From a checkpoint of a small transformer trained on Wikipedia: MLP 1024 squared ReLU, learned positions.
Each number is 50 + 12 x the weight over the matrix's rms, rounded and kept within 0 to 99. Layers, rows and columns count from 0.

# layer 4 MLP up, 1024x256, rms 0.0592, rows 4-16, columns 128-255
40 58 61 69 42 44 52 51 74 63 29 54 43 57 59 56 68 49 48 48 52 40 55 62 57 48 50 51 60 57 57 27 71 52 51 53 44 50 26 47 41 54 56 49 42 57 59 58 51 64 52 65 62 62 65 56 41 48 79 56 56 48 41 55 53 43 58 44 46 46 55 53 69 45 75 45 38 66 43 57 38 66 44 43 55 38 56 46 66 49 61 62 31 53 58 54 50 53 43 23 58 57 47 59 66 59 42 52 53 48 41 55 44 43 56 47 64 44 50 62 65 59 49 46 49 58 78 52
56 61 53 41 44 64 60 59 37 45 42 60 43 66 44 48 40 52 57 46 47 47 52 34 58 53 40 35 31 47 43 60 49 30 52 51 51 51 55 46 55 56 30 47 40 39 42 53 45 49 51 39 63 58 54 59 46 35 49 40 52 43 51 60 28 35 69 44 27 29 65 39 56 46 25 25 49 50 53 33 46 46 63 52 67 47 39 38 61 54 36 33 47 52 31 52 46 41 49 62 53 36 50 38 56 35 59 40 56 39 40 32 36 53 51 38 41 84 67 73 53 53 68 49 56 44 53 48
40 40 74 57 45 71 43 44 50 49 48 49 50 32 40 64 37 37 48 43 33 70 64 47 54 49 45 18 51 39 35 41 43 41 55 62 55 43 49 43 73 61 40 48 42 48 65 55 56 65 16 53 48 57 36 53 58 56 35 44 52 35 29 64 52 54 51 45 51 79 49 75 39 72 38 49 75 24 46 51 68 57 46 74 63 59 60 34 62 54 57 48 46 50 53 69 44 50 55 49 65 52 52 40 88 55 42 59 34 26 59 31 54 51 60 41 71 49 50 64 46 40 47 47 55 35 34 44
54 48 58 49 69 55 56 55 50 51 83 44 42 45 68 52 55 47 64 46 57 45 54 58 43 60 42 49 63 47 54 81 54 45 16 41 43 29 30 35 46 64 42 45 50 56 49 29 41 54 51 46 65 45 50 70 51 47 55 48 37 48 63 58 29 43 72 18 44 42 70 42 37 56 48 80 39 52 44 71 49 50 25 37 78 43 44 45 46 62 52 39 50 55 41 44 42 60 45 49 45 55 52 54 47 64 64 62 48 68 55 59 54 53 59 40 47 57 36 28 36 53 52 63 42 49 35 53
59 61 46 51 36 64 61 40 29 46 47 36 37 57 44 65 63 50 40 59 26 53 41 55 39 68 50 47 48 40 47 65 39 52 26 56 33 42 39 18 32 49 50 54 70 50 62 40 50 46 50 58 69 57 47 36 60 41 67 48 47 55 39 47 50 44 60 39 64 72 40 67 42 69 83 51 49 53 62 53 55 33 51 57 43 67 54 46 35 49 57 42 53 58 70 55 48 66 51 32 35 42 36 40 33 65 60 47 61 49 42 44 61 50 58 59 56 49 62 52 62 15 52 46 38 45 27 44
56 30 67 55 61 63 59 41 57 53 49 47 59 45 55 53 43 50 54 64 54 60 46 47 58 56 77 32 63 69 61 69 48 76 74 40 46 45 28 41 36 52 28 43 49 58 52 34 66 58 63 65 68 66 45 50 46 51 38 57 68 48 34 31 56 36 58 45 40 42 77 71 58 57 80 52 66 27 49 55 57 74 55 42 51 36 57 74 61 44 41 57 77 72 43 47 43 43 72 44 58 50 50 67 48 39 35 59 65 49 51 67 55 65 47 45 43 67 64 58 62 36 35 56 60 58 45 35
52 57 57 35 38 46 43 38 47 43 50 60 42 46 49 40 64 36 48 52 46 66 63 49 20 48 40 44 62 54 50 49 49 54 58 72 57 46 35 49 64 30 36 49 50 50 75 38 32 72 72 51 56 52 55 48 38 57 56 59 45 38 57 36 33 56 58 62 50 52 53 50 55 51 66 68 58 42 31 62 47 43 68 45 38 63 32 50 52 53 59 44 31 46 59 45 41 50 51 38 52 48 40 40 48 59 48 48 50 47 37 43 41 49 40 49 44 56 62 47 62 40 56 44 54 33 56 62
59 61 56 59 48 51 51 78 65 60 55 39 60 36 31 58 48 24 46 43 34 62 27 35 50 43 55 55 58 47 41 62 55 58 41 57 34 20 46 30 69 49 38 32 48 41 56 55 59 51 46 51 65 71 38 29 52 26 63 35 71 55 39 39 48 58 53 39 33 43 50 59 62 58 50 39 61 43 60 48 48 44 48 39 61 72 57 44 52 77 57 58 34 60 06 53 42 34 35 26 31 43 31 19 43 45 32 39 43 29 54 64 45 50 57 61 75 60 55 51 30 49 39 49 43 47 68 56
36 37 46 63 49 59 55 33 63 33 44 34 56 42 60 44 49 63 42 42 49 51 46 55 61 51 45 31 55 28 54 64 60 42 65 51 54 47 40 41 43 35 61 39 18 35 76 83 51 74 41 61 48 61 51 37 64 46 55 57 29 56 51 63 43 46 37 58 41 54 31 51 65 54 75 31 54 62 43 55 56 53 66 72 42 62 56 63 52 45 55 47 56 43 51 38 48 42 44 44 55 49 48 55 47 29 66 47 45 73 37 46 35 61 57 51 46 25 71 55 42 28 77 37 47 62 41 73
37 46 48 59 60 30 50 70 47 38 47 47 07 29 67 49 39 35 78 35 68 72 37 58 48 69 50 46 42 80 63 66 34 56 52 47 60 35 51 46 52 61 24 20 49 58 58 39 52 43 62 41 64 58 52 41 65 47 43 51 43 55 43 60 52 42 49 40 39 58 58 56 48 58 49 73 51 49 49 43 64 53 39 56 52 58 61 48 49 41 49 52 22 60 55 56 57 34 45 55 41 45 56 52 41 49 37 44 67 44 53 62 66 54 52 79 84 48 45 57 52 46 59 55 32 53 27 38
37 68 73 37 72 56 56 48 54 35 51 34 54 53 58 39 53 27 39 44 42 49 58 59 35 52 38 48 58 58 42 66 58 43 29 38 35 44 52 71 53 51 62 55 48 51 51 37 56 49 56 61 46 58 46 49 36 54 43 55 59 47 51 60 45 34 49 47 52 44 59 69 49 74 48 33 55 44 30 44 36 33 52 55 35 44 45 43 40 44 58 54 58 62 48 40 32 58 74 57 32 49 45 56 49 35 46 44 60 59 40 38 54 49 49 56 56 57 24 64 65 60 51 51 54 54 40 28
40 63 38 38 35 50 41 46 46 65 58 44 71 51 39 41 45 24 72 54 64 53 56 54 49 35 32 49 59 45 43 69 55 82 59 19 47 30 54 50 57 39 61 58 56 47 70 25 44 58 35 45 34 59 61 47 55 63 54 43 70 66 55 42 53 63 44 46 36 45 46 44 58 58 69 34 37 48 81 60 52 61 42 58 51 29 36 55 59 51 49 65 52 40 61 54 43 44 29 60 46 55 40 58 49 60 57 29 49 56 49 51 60 24 58 54 42 61 60 60 41 50 59 36 46 47 39 54
40 67 33 47 41 48 30 53 71 81 50 47 69 64 46 54 50 68 41 33 55 44 45 44 32 56 50 40 81 47 24 57 82 36 52 38 42 52 41 42 66 30 48 56 56 47 78 31 43 52 71 48 60 61 53 49 57 52 51 26 36 40 63 48 57 49 52 32 38 35 25 59 59 41 34 52 37 42 66 57 65 41 50 25 59 32 49 56 52 49 49 65 50 60 52 53 54 55 44 52 45 48 62 40 71 60 63 58 34 47 53 37 61 53 27 28 53 58 38 66 71 54 33 36 71 67 47 49
# layer 4 MLP down (transposed), 1024x256, rms 0.0591, rows 4-16, columns 128-255
38 40 74 56 37 60 50 70 40 39 40 50 66 56 43 55 39 65 60 55 46 45 39 45 45 50 38 65 59 50 33 64 51 50 55 40 60 45 54 47 37 57 63 41 48 34 62 44 57 44 42 54 50 65 44 66 37 57 73 41 42 47 56 56 41 66 46 66 38 42 52 50 50 53 89 72 48 31 73 47 27 34 39 47 55 52 50 46 63 47 53 45 37 58 57 64 75 46 48 42 65 46 57 42 38 44 58 55 42 57 60 29 60 32 45 49 46 62 72 61 55 41 70 53 64 51 63 39
73 60 62 70 77 49 48 69 51 56 34 65 53 62 65 22 61 48 57 38 58 46 44 65 60 50 60 42 62 70 78 50 76 52 32 57 59 31 59 45 45 41 42 55 45 48 57 37 59 53 49 44 51 41 36 53 75 51 51 45 58 66 60 46 67 54 51 26 57 42 57 53 53 29 39 47 51 59 51 61 61 50 54 49 54 65 27 62 56 63 57 61 27 43 53 50 55 51 35 48 47 42 32 53 51 28 54 35 51 41 61 51 58 44 51 41 50 70 48 47 34 46 59 54 46 37 49 75
57 42 63 63 60 56 45 50 60 61 42 59 55 33 52 54 57 52 48 34 63 43 64 35 44 54 27 47 50 39 47 35 41 54 49 75 32 40 35 29 36 59 64 61 59 48 44 61 50 47 39 43 40 41 51 52 33 68 46 43 58 56 59 54 43 33 28 34 55 49 58 59 50 48 47 62 43 55 61 61 57 71 37 56 52 61 27 56 40 48 24 47 26 51 70 53 51 74 29 48 32 54 59 37 30 49 51 55 57 68 50 47 66 66 39 57 21 62 66 43 47 70 53 43 67 66 53 43
53 31 53 64 56 40 45 40 77 52 64 65 62 22 36 35 29 65 45 44 57 49 45 62 42 42 75 46 47 54 57 43 38 36 48 65 51 43 64 41 33 54 70 60 40 56 45 54 65 46 56 64 43 25 61 65 48 25 52 57 55 71 42 34 45 45 50 69 75 50 48 49 40 63 36 56 64 48 61 36 47 38 51 65 50 46 23 51 35 57 59 46 52 54 52 67 53 60 45 49 40 66 35 47 35 59 41 58 53 48 48 57 37 43 67 40 41 57 59 55 64 56 53 85 52 58 52 50
40 62 37 69 39 55 53 65 26 52 45 34 66 39 40 61 39 74 47 37 55 45 64 64 72 46 58 50 54 48 56 46 50 50 45 56 46 12 53 43 55 54 44 37 50 49 44 47 41 31 53 49 49 52 52 43 40 25 46 61 33 65 51 35 40 35 48 42 43 51 47 65 31 48 28 42 47 56 56 39 46 30 50 74 63 48 43 40 26 49 46 43 46 39 56 65 39 56 57 23 51 81 45 55 50 45 56 65 74 63 62 47 36 43 61 55 56 49 29 56 59 50 49 44 80 44 61 49
56 29 44 63 62 42 64 48 51 57 42 48 56 58 40 44 27 57 49 41 35 52 69 50 57 55 36 49 51 62 41 66 57 61 54 54 37 43 58 32 33 37 74 48 52 34 60 59 32 51 40 44 59 44 43 51 44 43 46 42 43 55 56 62 41 29 57 41 38 61 56 46 44 32 56 54 63 67 46 46 44 74 41 32 49 35 57 60 41 66 77 20 47 69 37 44 48 48 60 34 45 57 24 46 67 46 44 67 63 60 55 38 44 50 62 45 80 61 51 44 32 46 44 62 35 64 50 44
46 46 55 53 58 51 56 29 57 67 44 39 45 33 41 62 50 40 46 56 54 53 43 52 34 53 47 60 38 59 48 43 46 69 41 44 43 53 64 38 65 50 43 41 62 67 33 42 47 44 47 44 49 54 64 53 30 48 45 80 61 63 47 52 59 31 53 33 64 56 51 65 22 50 41 51 55 61 38 52 64 53 54 35 55 40 52 40 51 64 57 37 39 45 52 47 50 69 48 46 33 48 38 50 32 48 40 53 56 56 46 46 64 33 38 46 65 48 34 43 50 53 35 45 35 49 62 49
51 32 52 35 51 42 69 56 42 44 54 62 35 31 32 51 55 32 59 59 61 44 42 64 52 70 34 50 40 54 58 28 58 40 43 40 53 43 51 51 47 47 68 59 57 64 62 36 56 55 52 38 55 53 65 31 60 48 57 61 64 39 39 54 29 72 65 69 47 62 53 49 43 32 56 55 40 52 69 57 42 62 33 53 35 54 67 31 54 70 51 58 54 72 40 73 56 69 57 33 39 68 46 57 59 46 69 47 51 51 42 47 38 41 61 41 46 49 60 46 76 69 54 58 38 33 36 47
44 54 58 94 51 46 50 50 51 71 40 70 39 29 43 44 48 31 62 56 49 38 57 53 68 47 43 58 60 36 37 43 52 67 46 58 56 46 54 23 56 35 34 38 51 56 39 48 45 60 31 54 37 45 50 37 58 48 51 56 72 51 59 49 48 45 51 74 57 48 40 31 60 38 58 67 55 44 39 43 34 31 59 21 46 54 43 52 43 55 50 57 66 50 42 62 51 55 49 49 33 38 47 49 57 53 36 23 42 50 55 63 61 31 57 49 50 58 46 61 61 34 33 52 43 69 58 44
72 39 46 36 19 72 45 56 44 52 50 67 51 33 59 59 44 59 35 49 57 45 49 53 42 41 52 40 44 35 54 39 54 51 44 47 44 49 53 42 57 45 47 67 60 39 48 54 46 46 46 55 49 49 52 53 49 56 55 43 30 36 71 48 34 33 49 57 63 49 46 47 44 60 35 49 65 48 44 60 53 47 44 60 78 54 48 58 38 70 47 28 48 71 44 51 41 76 65 59 58 62 52 35 41 53 65 45 37 52 39 45 56 66 38 46 51 52 60 54 51 48 54 60 51 50 38 46
46 54 59 48 71 44 63 63 55 56 46 54 50 65 51 44 41 44 49 50 52 42 52 43 46 59 44 44 53 57 52 37 51 71 52 53 44 49 43 40 63 60 61 54 60 56 48 71 41 58 52 37 45 40 48 39 65 55 46 45 31 74 31 53 60 63 59 52 61 50 46 58 56 66 54 42 67 46 61 61 48 61 63 35 61 54 58 55 52 42 43 60 53 43 49 39 46 40 62 45 44 67 57 52 49 53 62 38 30 55 42 22 50 47 52 52 40 49 42 54 58 57 55 57 37 45 45 55
67 28 42 47 39 50 44 46 40 30 51 42 68 32 74 50 56 58 40 62 21 56 50 57 61 68 61 47 61 44 43 48 40 69 59 37 51 52 61 66 46 48 51 41 38 52 45 44 42 46 63 52 58 55 54 76 44 60 48 56 26 40 37 79 64 58 36 49 45 57 37 24 39 51 45 47 74 62 41 56 42 46 43 40 53 22 41 48 60 45 59 55 68 61 27 68 51 52 50 68 68 41 58 43 56 55 78 38 36 74 47 55 56 62 60 47 46 30 46 55 46 70 43 43 40 58 54 70
57 45 66 37 53 66 64 38 54 59 51 46 25 62 66 41 53 51 53 51 33 70 43 46 37 61 46 64 63 15 73 25 42 43 55 69 52 63 32 50 61 60 24 54 73 41 43 48 61 31 24 48 50 46 32 33 60 60 79 67 58 52 49 40 62 18 49 24 36 40 61 67 39 65 39 61 50 28 67 83 46 67 52 70 51 59 70 42 62 38 55 59 61 39 50 42 52 40 58 29 58 36 72 33 52 33 28 60 67 35 36 67 48 56 44 63 53 28 49 33 63 46 51 61 42 54 67 72